{"num_hidden_layers": 11, "hidden_size": 512, "num_attention_heads": 8, "num_key_value_heads": 8, "head_dim": 64, "intermediate_size": 2048, "vocab_size": 32000, "hidden_act": "squared_relu", "norm": "rmsnorm", "norm_place": "pre", "norm_eps": 1e-05, "positions": "rope", "rope_theta": 82400.0, "rope_fraction": 1.0, "qk_norm": true, "attn_scale": 0.134, "bias": "none", "tie_word_embeddings": "early", "parallel_block": false, "extras": ["some layers without attention", "local attention windows", "gated attention", "exclusive self-attention", "value embeddings", "a smear gate", "an embedding shortcut", "learned residual scales", "skips across layers", "capped logits"], "init": "trunc", "init_std_qkv": 0.0199, "init_std_o": 0.00423, "init_std_up": 0.0199, "init_std_down": 0.00423, "optimizer": "adam_variant", "learning_rate": 0.000589, "lr_mult_o": 0.8, "beta1": 0.9, "lr_head": 0.00939, "warmup_steps": 310, "schedule": "wsd", "decay_fraction": 0.375, "decay_shape": "linear", "final_lr_fraction": 0.0, "batch_tokens": [32768, 65536, 131072], "max_seq_len": 1024, "doc_mask": true, "train_tokens": 738100000, "max_steps": 11849, "dataset": "wikipedia_en"}
Each number is 500 + 50 x the weight over its row's rms, rounded and kept within 0 to 999. Layers, rows and columns count from 0. Numbers have three digits each. The size before them is the row's rms in percent of the matrix's.

# layer 2 MLP up, 2048x512, rms 0.0502, rows 1466-1491, columns 256-383
109:482491559509562511518529485476453467507510519423511433495552454496492514497472657509503551519447536464532527452558585456546429495493521460497523383421400492543488461479470553464551394527551431481413415473472478522417601464488558494532568583609511645508556542488496516524489502520532441490493528449541530455421510446458515521551481481522438513526507445533457555528513520443466521553591
112:544527534476472500538499518462495457464473510512546450554510460522488573532565533478559565508384516508490436475477518584452450571548480447358482455570471490432493494572413499380533519492461436484520489576522476499508582558611463522564476569528522412503522547482552517538516499459512549455488411453475457492476471447498539530497559467436511405443472572431421426504417412501448468579516
082:472426415571450460533507513468515541506579429481534462528458497527464512567602523495574474457479536522513565424552485492544489460489522523468521497527551575579436548492471491516532487545496541432549402541571484466473397419506563501500583457458516583471527451465518568506512580462480496555422446476489506435548539509544550465527529554479475494508511475511501482554545602633450491484562
104:544516493609444544564385624555601524509549501441446515522431564459540548563557457466476518542519480526523627503488489489506450464468539470438522542629551490509465505365512488506429491464562525472414512488480456566623554527435541559492477557525519503469556502531486473531552513491458567396473508525420508411445472478520471585517461544462443561460501502467503518538474516489510493549497
111:495461544527458465499511510541508508459477460448511524532540481487509455524548484489516518408559542476420538503412486501410480425403511504500531520531560541558609479530499384400513467472451540511490469498480532515487562467588516486482480530483541485445529458458594498534536526468447460531567495527448359469461465504435494455540549478529447445571435455527429438480520436454517553568542
095:445506476530520502475463506584479478476530525495506485442452432430476509529566497410571573505524502427451539456380553490520502447417567467465545486494463482496562541428483474535519475542513585440481516507492557514490511414515534445409503562517567420447554500518544503419595486504510479521486491500456479497594498589415543479484501570510475425554527532552415482548448471615500479526546
103:491474460523486516423465497511473530529560594492580585502394525494487552592518524486451447520498475447534423454426524509492506520475529476444514586432546574571544503520546388551535402555468526447416521435476546601487491519508545525455507506472488491506509502544553503568505547459486474528396373476419453524604506476450492465409540583539544438473568457461472555438465496464478611542535
094:557505485533514422544543524615502524455556430500531514505567488437471521524432558511524559480459532508472515406510509479485457484436502484503483516554493573481618512427498372465510455463389427446549516479453583559452541493630499502469578452487571544471532540598544494449542513453491509424483490505488435500461461558493495488510549528452526436453396478495503492578544502386525512591541
112:467470516492482614513533538507432452498453456479500532456500485514554598541596519469528509463454559526535519495456518410627438574411483528534490461593576435609504575574449497422430506624511497456448507546533471537543522482553472490531524395492545525556456631461537603501521416490570553445536510488442475562450415507470426432450561564438543505587513456501510519467440557471571427491471
096:543461511553555510486554505488540442494454505543555515507498583491438455478452536476538573534568481486520545573439451464495443535556502517526503494581470547465523475566486566524525516488502499554453500608460541526492493594524586478420418483481583423522470480459478502495516479501542472477556481546514501528579480482538485627465604544539442555424436534484419494426503441499561435476523
108:536490566526474477467467496431568579492449428475516416448446503451509601553491506543494439485538469445524462432508500466482517507457527398459497506462495556498511510563421467434539421578522523552458589532511473425470551489535488545414549554590533560508523484435519459559588488491520453560519506514499536504509377595523497478473481456482616415428616498480550410380590488478393470503516
112:462577473590381566477408501467521449564446499520470470465567448503471484533449506389540509453478498541463471481517553546612485469559571580502550477518430522465456435427485509530523495586542486508512542595622377502545537509500526465616465521470534493662554446514664517453525520536531508515506458505444583481540455543503525573504459503554465507467483545547483516497508519526586554566426
111:623529522511558481471558475504550635446449484464464428473493530491425516428491525520555486453425500502456506453500431481553546438427569504560528427527570510516467452461429486484517445432515368562537586436534526485460550527468465572410527513515482512533524595447450496479503373495360508422485517467481576513499488407468512500509453499543496529374541454501517447441479414477466482488531
105:609512478526390497473516448481543528450479379501502492510503546412443523520492454501513450502465525511425537571474497487524524567521507476508473445575478455520553506548469573544496479614607584420498537545549451458529538573515481573445544560393517449510495513550549437575542509530530560449590495508490388452471385470495584516523614584514474517418546498443465497533521584487482473540540
094:389386474451451429513492428539468529524483434465372442440617430485604583463497439576554496520510535496416505505471486574568422458540522514486496427468577450475497482395491631460508477532610431497512533479507470476524509466545429552489591440600477534483483557449516477425498555491465425538601491445466509544596479525492492407414410434534512508528531508465523509491530389537526452512443
105:518460479533441591488523536484569492523492330457546534455533461484523539512513514539437517506451448541512433552533482568512452516536459457490471449556413499417526560500508583427449531482530533434450462469555445467423504558495453365445550415496519544468490529511463528494507419523594421475625487439523524465511441470420472470566493415494437471523500529484478431467597423450539478525584
099:612530469582495530547412561415570447412418512565543512472448462517481510477459498525505496514465526458459518581582507413511478516540536454528474504565435451506521385451504555494497499477524397514443468472570447534561551377537500460461582525508534522545587552625459442546482527551526483538492443461492566527505496462477544453531505482493475539404507563484513550487538514463617551555544
094:621495469516508405509519493525485512393512544499464597496533584519529533549531519431602533473526499580453583392466564532529520432522515533499552515455493505513468514463442508596599461528608438464521445497537500352544502517532507502535554519497450496479507530530580507467542498438572515440501481573479524597496535518479531432506454443514502453534485486476484469583535538554500574445511
106:462482436571506429406494516513456526504496380541583556469488528547440597518473519507493518479527428541500470546523500483536418439457495447464502448467510512425450543478492505609510503545581503457481516453498453522498469502472552481445509511424480509571472533481584499507528474525444443568530531421517535511517498488532535434554559540551490639529470495464581504447473534537526517528518
102:525437516452599480495472473511538473517588510394490423507416503636479421424593507424547497411458533511498458464526482403499489468459503495403510578498430395546511506554516471456578459497434541493575486605581489541472529510492494493466505519501462537461526475461504609474517540511426548452522427517483461466447527477463400465520497543522436529463526479461497444641476433564404461543603
113:525595516468428452465426529509483502458488419431516602488516493518426513501547545531507472509478514565447405594532505560509454464507500425405475519372493567495541484510508471452531428603480433509485476470442537529419578417568464548486534549507536486483516538556504502540509501514508557521477499482422482464529547509562504513505531539486560542535436436421594461429616487535478470453548
104:501570426491434515559473542538519457478514456546689385357504469443498430551551570513416452520453530540498535467532452559528445462514525488478520487523400465545518608520509531475510511548496462532421457461502538449460548502489556470433396666555479567572469569496506537510521501464595526568500540505419475474542465462451545465489419507402452567545518478492504514513582549545534467547544
083:527504465488563519507369467482463462465532480434565542482414495554531547514538591502422520532452546573465550473536484488614442502520461501517487516519479513514532560550533505488411501522576588442607444477673470467490493518427533541457526548494503499550599542500463528578575531459579459544503469541414423520518483490515466469591507467473493548451503505469480472458475506620495484496507
113:518520483486508526431508516471596471411594457438520449492518492450389415512564458436624494452574459602471503514449607497540466494496539494458483481526542573475466666475443471424542469539529550528532544532417555496489553504483492441500583527509432490445564543635466619517434485545458498510567450541451536564452502439557522506491535577503448585481546522446512510526504599517495476542525
124:477489488577490373548419547580486439487479498483507497467534485551551462493569519471517477464490530511505523532584547553380501492544505464482528465545531576418449533529458606491490564440432517531540439493602552407575526599533495645458440503488519480454468528536454436480539488523379541539451445488474471429578542517445514383520517553427457433511542435424478397581504561458524454498551
096:540514499525525435522494507456565408481499506405507408500537489453473505506441503481591613497373474453493552509480502589456493545434450452570500481542508504491517562564478470552554494501491430490536471538454469491477430427509477521448588511603506494467497522485481568438528480458532437560544540497473513579497416477453472495541603493423450478437539618544429421507467464508526483609521
# layer 2 MLP down (transposed), 2048x512, rms 0.0462, rows 1466-1490, columns 256-383
105:469521472500419498520490569501446488406507506512475397590575397464381428532443622546527467500562468514554443503589459477485461478571498516509571442468521493468505426490464558349469462462522473481436558462372482509507488494511591493456569548566406596543508551491473479539526446469415438530468423448459561398438479453519512457532531549448535534474382486473479541421529430425544450535531
105:537486550473523625498622511526553515492478507503518389499539524555562511481538588526531516480497571469536515523491514507493496548600583545421532482529540496419437580491521567501493461539506494568460454606383485481544611503508417590560591523475478506504450457503561509438489513486505510567518510586496487468527489468523479580440512445452514444519423462463504487437503408525431439436443
088:377482480561494538497530572485500412437522423604491394464520536477492438436511462490473416472460485521505448510530499512520460445511462552587511467526456487531457515543444556476507555514535604562549533495493526497524572456497505519483531510464510579508540519415528443529510365531425437482393541494491497448531534464500557493500560532466459645472489613516499442638524507522476466472482
105:450413434523507484476481515487483503483510539458382478503471505499620474511528518569509462488462494517544495510556503399491528524481416533471469528592594469450547592512412572510429488439438462532498548489466423394486491471438477472519503513500529467486469514474429533494442458514522516489430509524449422458496526660413470463511485541466491506395550513525567490487430488474547543540568
105:529450522541457400541561505430454594434459577577508447529503452532426514485474439495469388421631491490463501543534542456491501461436480533558437529520503510493454474537644414427477545484498559418478402559449490510558594497525400465477455458501605536515470497443518526481529550433484410487522490484470489356565477501531491510477528432477530571557469530493415576447537500410544500465473
085:428498566504494522489492500620463505490575588513581459490511456437518493441513469506497489541478561422496535535538590449520496408426420470500399542533493541505480486418542577438453505485452612564479502488520558473478501469511488442434501534604522485442411537531536515492495411463532497492437487520538491540543521543512476477461520538401499536570562605520499466490432562481552481489544
103:506471512514427542463643597537521495601509611539417464501517436482509602509454478535460464612524517547566543590489438611517480440480533546452605544509520589488557587424391560581559491536496363452519502476463524567470539446564453553491513548528460607484528501491482544482444509525410438468501495536539452450542505427522507474410418492547512533451466517514516428536577418546429475458489
097:561536507506516454490479477516489511573616490512525503525472519548543543465442502498439431463508550501400407451556566540542457585455559551411523447543504549536451470540468467521520539439463468528526435501477574515545544496484493479444506510458526541589442553528482411494523501469509536490533470441568376548534476545557517504560595475503499507520468499447425577421540559436575505458500
112:497538533474401583474518409464441520594508389496446522508533496494523539446607468490575490504553544577511536435469516424499476554466521478473463514464511370480509527527418554441460412615472536442448562530517404574548419470487485536562541511497471570469447608585358425537494466505504526453455550435437492562495515509536519447464555528537478515557428438531630494526457532509557447396471
100:487430556453460525530426495476444455532534449464519509517546560472555510486480556475520527549386575496502411501440475548522519438516624510449408542531512452544526427452433502549484483522498514534367529455478504450453515506554516566577461501510538466506507459507487536543575588503526628550504462511456458505519542487483450491485540505499564528493574438449570560526524470548520466483387
107:525489433556483474508354407473489456473498521477424429580543546505512564428511489506554506519460486524561524431486368456474573563566517489526430572471478532419538565455422442473479522547491504465520603508473461461532503487447447522457450480474430440575518505493542450508533384485467494417643553490420487497542505528446425535490449485537508516479516538571506462470514597476503576566524
103:539456463462585698441591468486559459485614486491524505517505554529540488526498582439489507452525503485477558533458506491527472504581522559402471444538540487541427494513556528516379492513528477585446531493473479477569604494453500519464546465530501453567472543521536513521463462505481522469444481520385513493514449455461399541538567448428515482492536525549524513466607479594478494541406
110:532560497592546478572503441489469512498359497574550443459528432443498486383499586442564508473508491509418533480507470612561584530429554552508508429576486501522539459493491480457436482476500453534482449532428508533487538555534577538566520553511461405513627458493544504488520434534441517453489528499567536463470494386469458580467401486476515455438493452469511506441482453449506439443510
108:521535421561561538451468524506525495480447474577495472586427573550479489446498495542445440551557582557496522535443521483455558510524470447533468421525528530506500581439475609461484489490508641356537480446406496458498496485453555514510563538488466555414564453494441403439566452522426483530546470504456381507506510511523530443454509534564454554555458486496484474471582501411446537514493
097:509506485579459481497560487476489570529489554478559525506475619456362467487496473408537477464504514564537488382511479457474491555472541521493378543566518506483419546549513351485437489469478532413499491599408553520531528478537435447546508588472531481523492442533517515565547493496466570530503605460392484456547531374419546571478593468539482549502490495527523503478547534487498493584571
113:520490477577535559534526443460509491468520497504495479467539591529538498515464361522498500514591515601576400583522481566420474481529526653555600498465454500384608558494492479494594527511474505446512527527482481570482542542440466457470489396463539526522462450432518491555456458559546434565537487484473561455538506441444568394534423435575464465451444540433469453460566581455484606467502
098:590531482557571618606599520461528555425421534459499492446480432470483513460489505469412512478527574493493548549569493471502496436432559476483506550517558539501370486398475465515500487566530450561568452550539533434403466506556521463536503461459499513406461393540512486424425521562531395449437382557518522515452570487462572493491394403483454479427476445535503496456543569553366584554508
100:492465516444478480555535457520560593536515490505505507523565501547534581559504420495541506490434474466505496443548548496507472486548589511501456514498514482511563508493498566582460462539543580490539547571511504521518543440491487509572521581398518451418445579508494513565479533508503422403555486515462412454539572540448588495510539474540396613435426537594412496496507510526504489526511
106:511510463456506441511447537525527516480503479530468498556532548576486479524509593504528483578384383569532430486457476521472309447481464425426477473483493468369472393561451444535522496553615538506439504516513575526417480537430512532384436410546526560539496568428512492554529557524498377522502455476422523524474482526542484457475453511445533613439580540477541599519427501531485505530522
106:543497472475521568504484531523503460459528509563497399542577437487487490429562532430548554617523448539483518521454611486494428536401494429483483499468425466473499641504482420539527458544458582486447529581503580401573536461444500509498493395492490524483611458534502519451582497489470454573424616499568560472484445505533461500437536446459522560459563521541520416514475416474560402515452
104:538504513499399516383518585448478474537475461526517525524439469385445412478510478465488486555484535473481465560516464530582466607481589523480459502456517494494563433603564508470444494566461478480487526559509460503551523530527579519487587520446495426478491565500455413537522476550451553496453470428492461431484545492453379435478503543544526530547454516439501518483539472642512448528476
101:596481369588540505493581508598533559543590602584480586459432539515468515495565442498512504474505420603518489540502458573479461478457455449502494624460499486461454550544545491545487505458445398492539462541529490416566524562406379558497440512551522392490491516472479456560497452410600501439477547550506530506471574496556502458437532435530564621574507529524495494506552457504556452484499
091:516458517520448439543456491442528490515454480488451470493529514497561502456518546473501507591485498541520490409469510441552453528507493475527442407504475564516467467490513483608514553511585482476507573613482480526490493554418440539489585516426436575522535541443510468543434407460489477494410573502498443516542523483553434595490522505619450613523520486409467459523491492467497491466465
105:473482491458545540449481445478411556398460504483546496593494476519442484497461450501449487487558524487437519596495472494566506482524524540503456518468547561535439534345524529503512604408512549487490477469519527461527424544522502479550522462464488502532588523528431550452499461484555444474537540545391483555488487507522479498436469477483425627429560554489508563445484530486480494587591
119:491522506507530439407570469525516490457500522532480597491598479509542412549481481446501448448514455530494518512584526480401491592522488439541440507528525592498421525482514546586484566454497565543552484538419577479469570519458556448602399509561543471471482496546554501405458520552536536544425512591523441435523368464457505521406513523502524429547418448496550513485593500521493504489451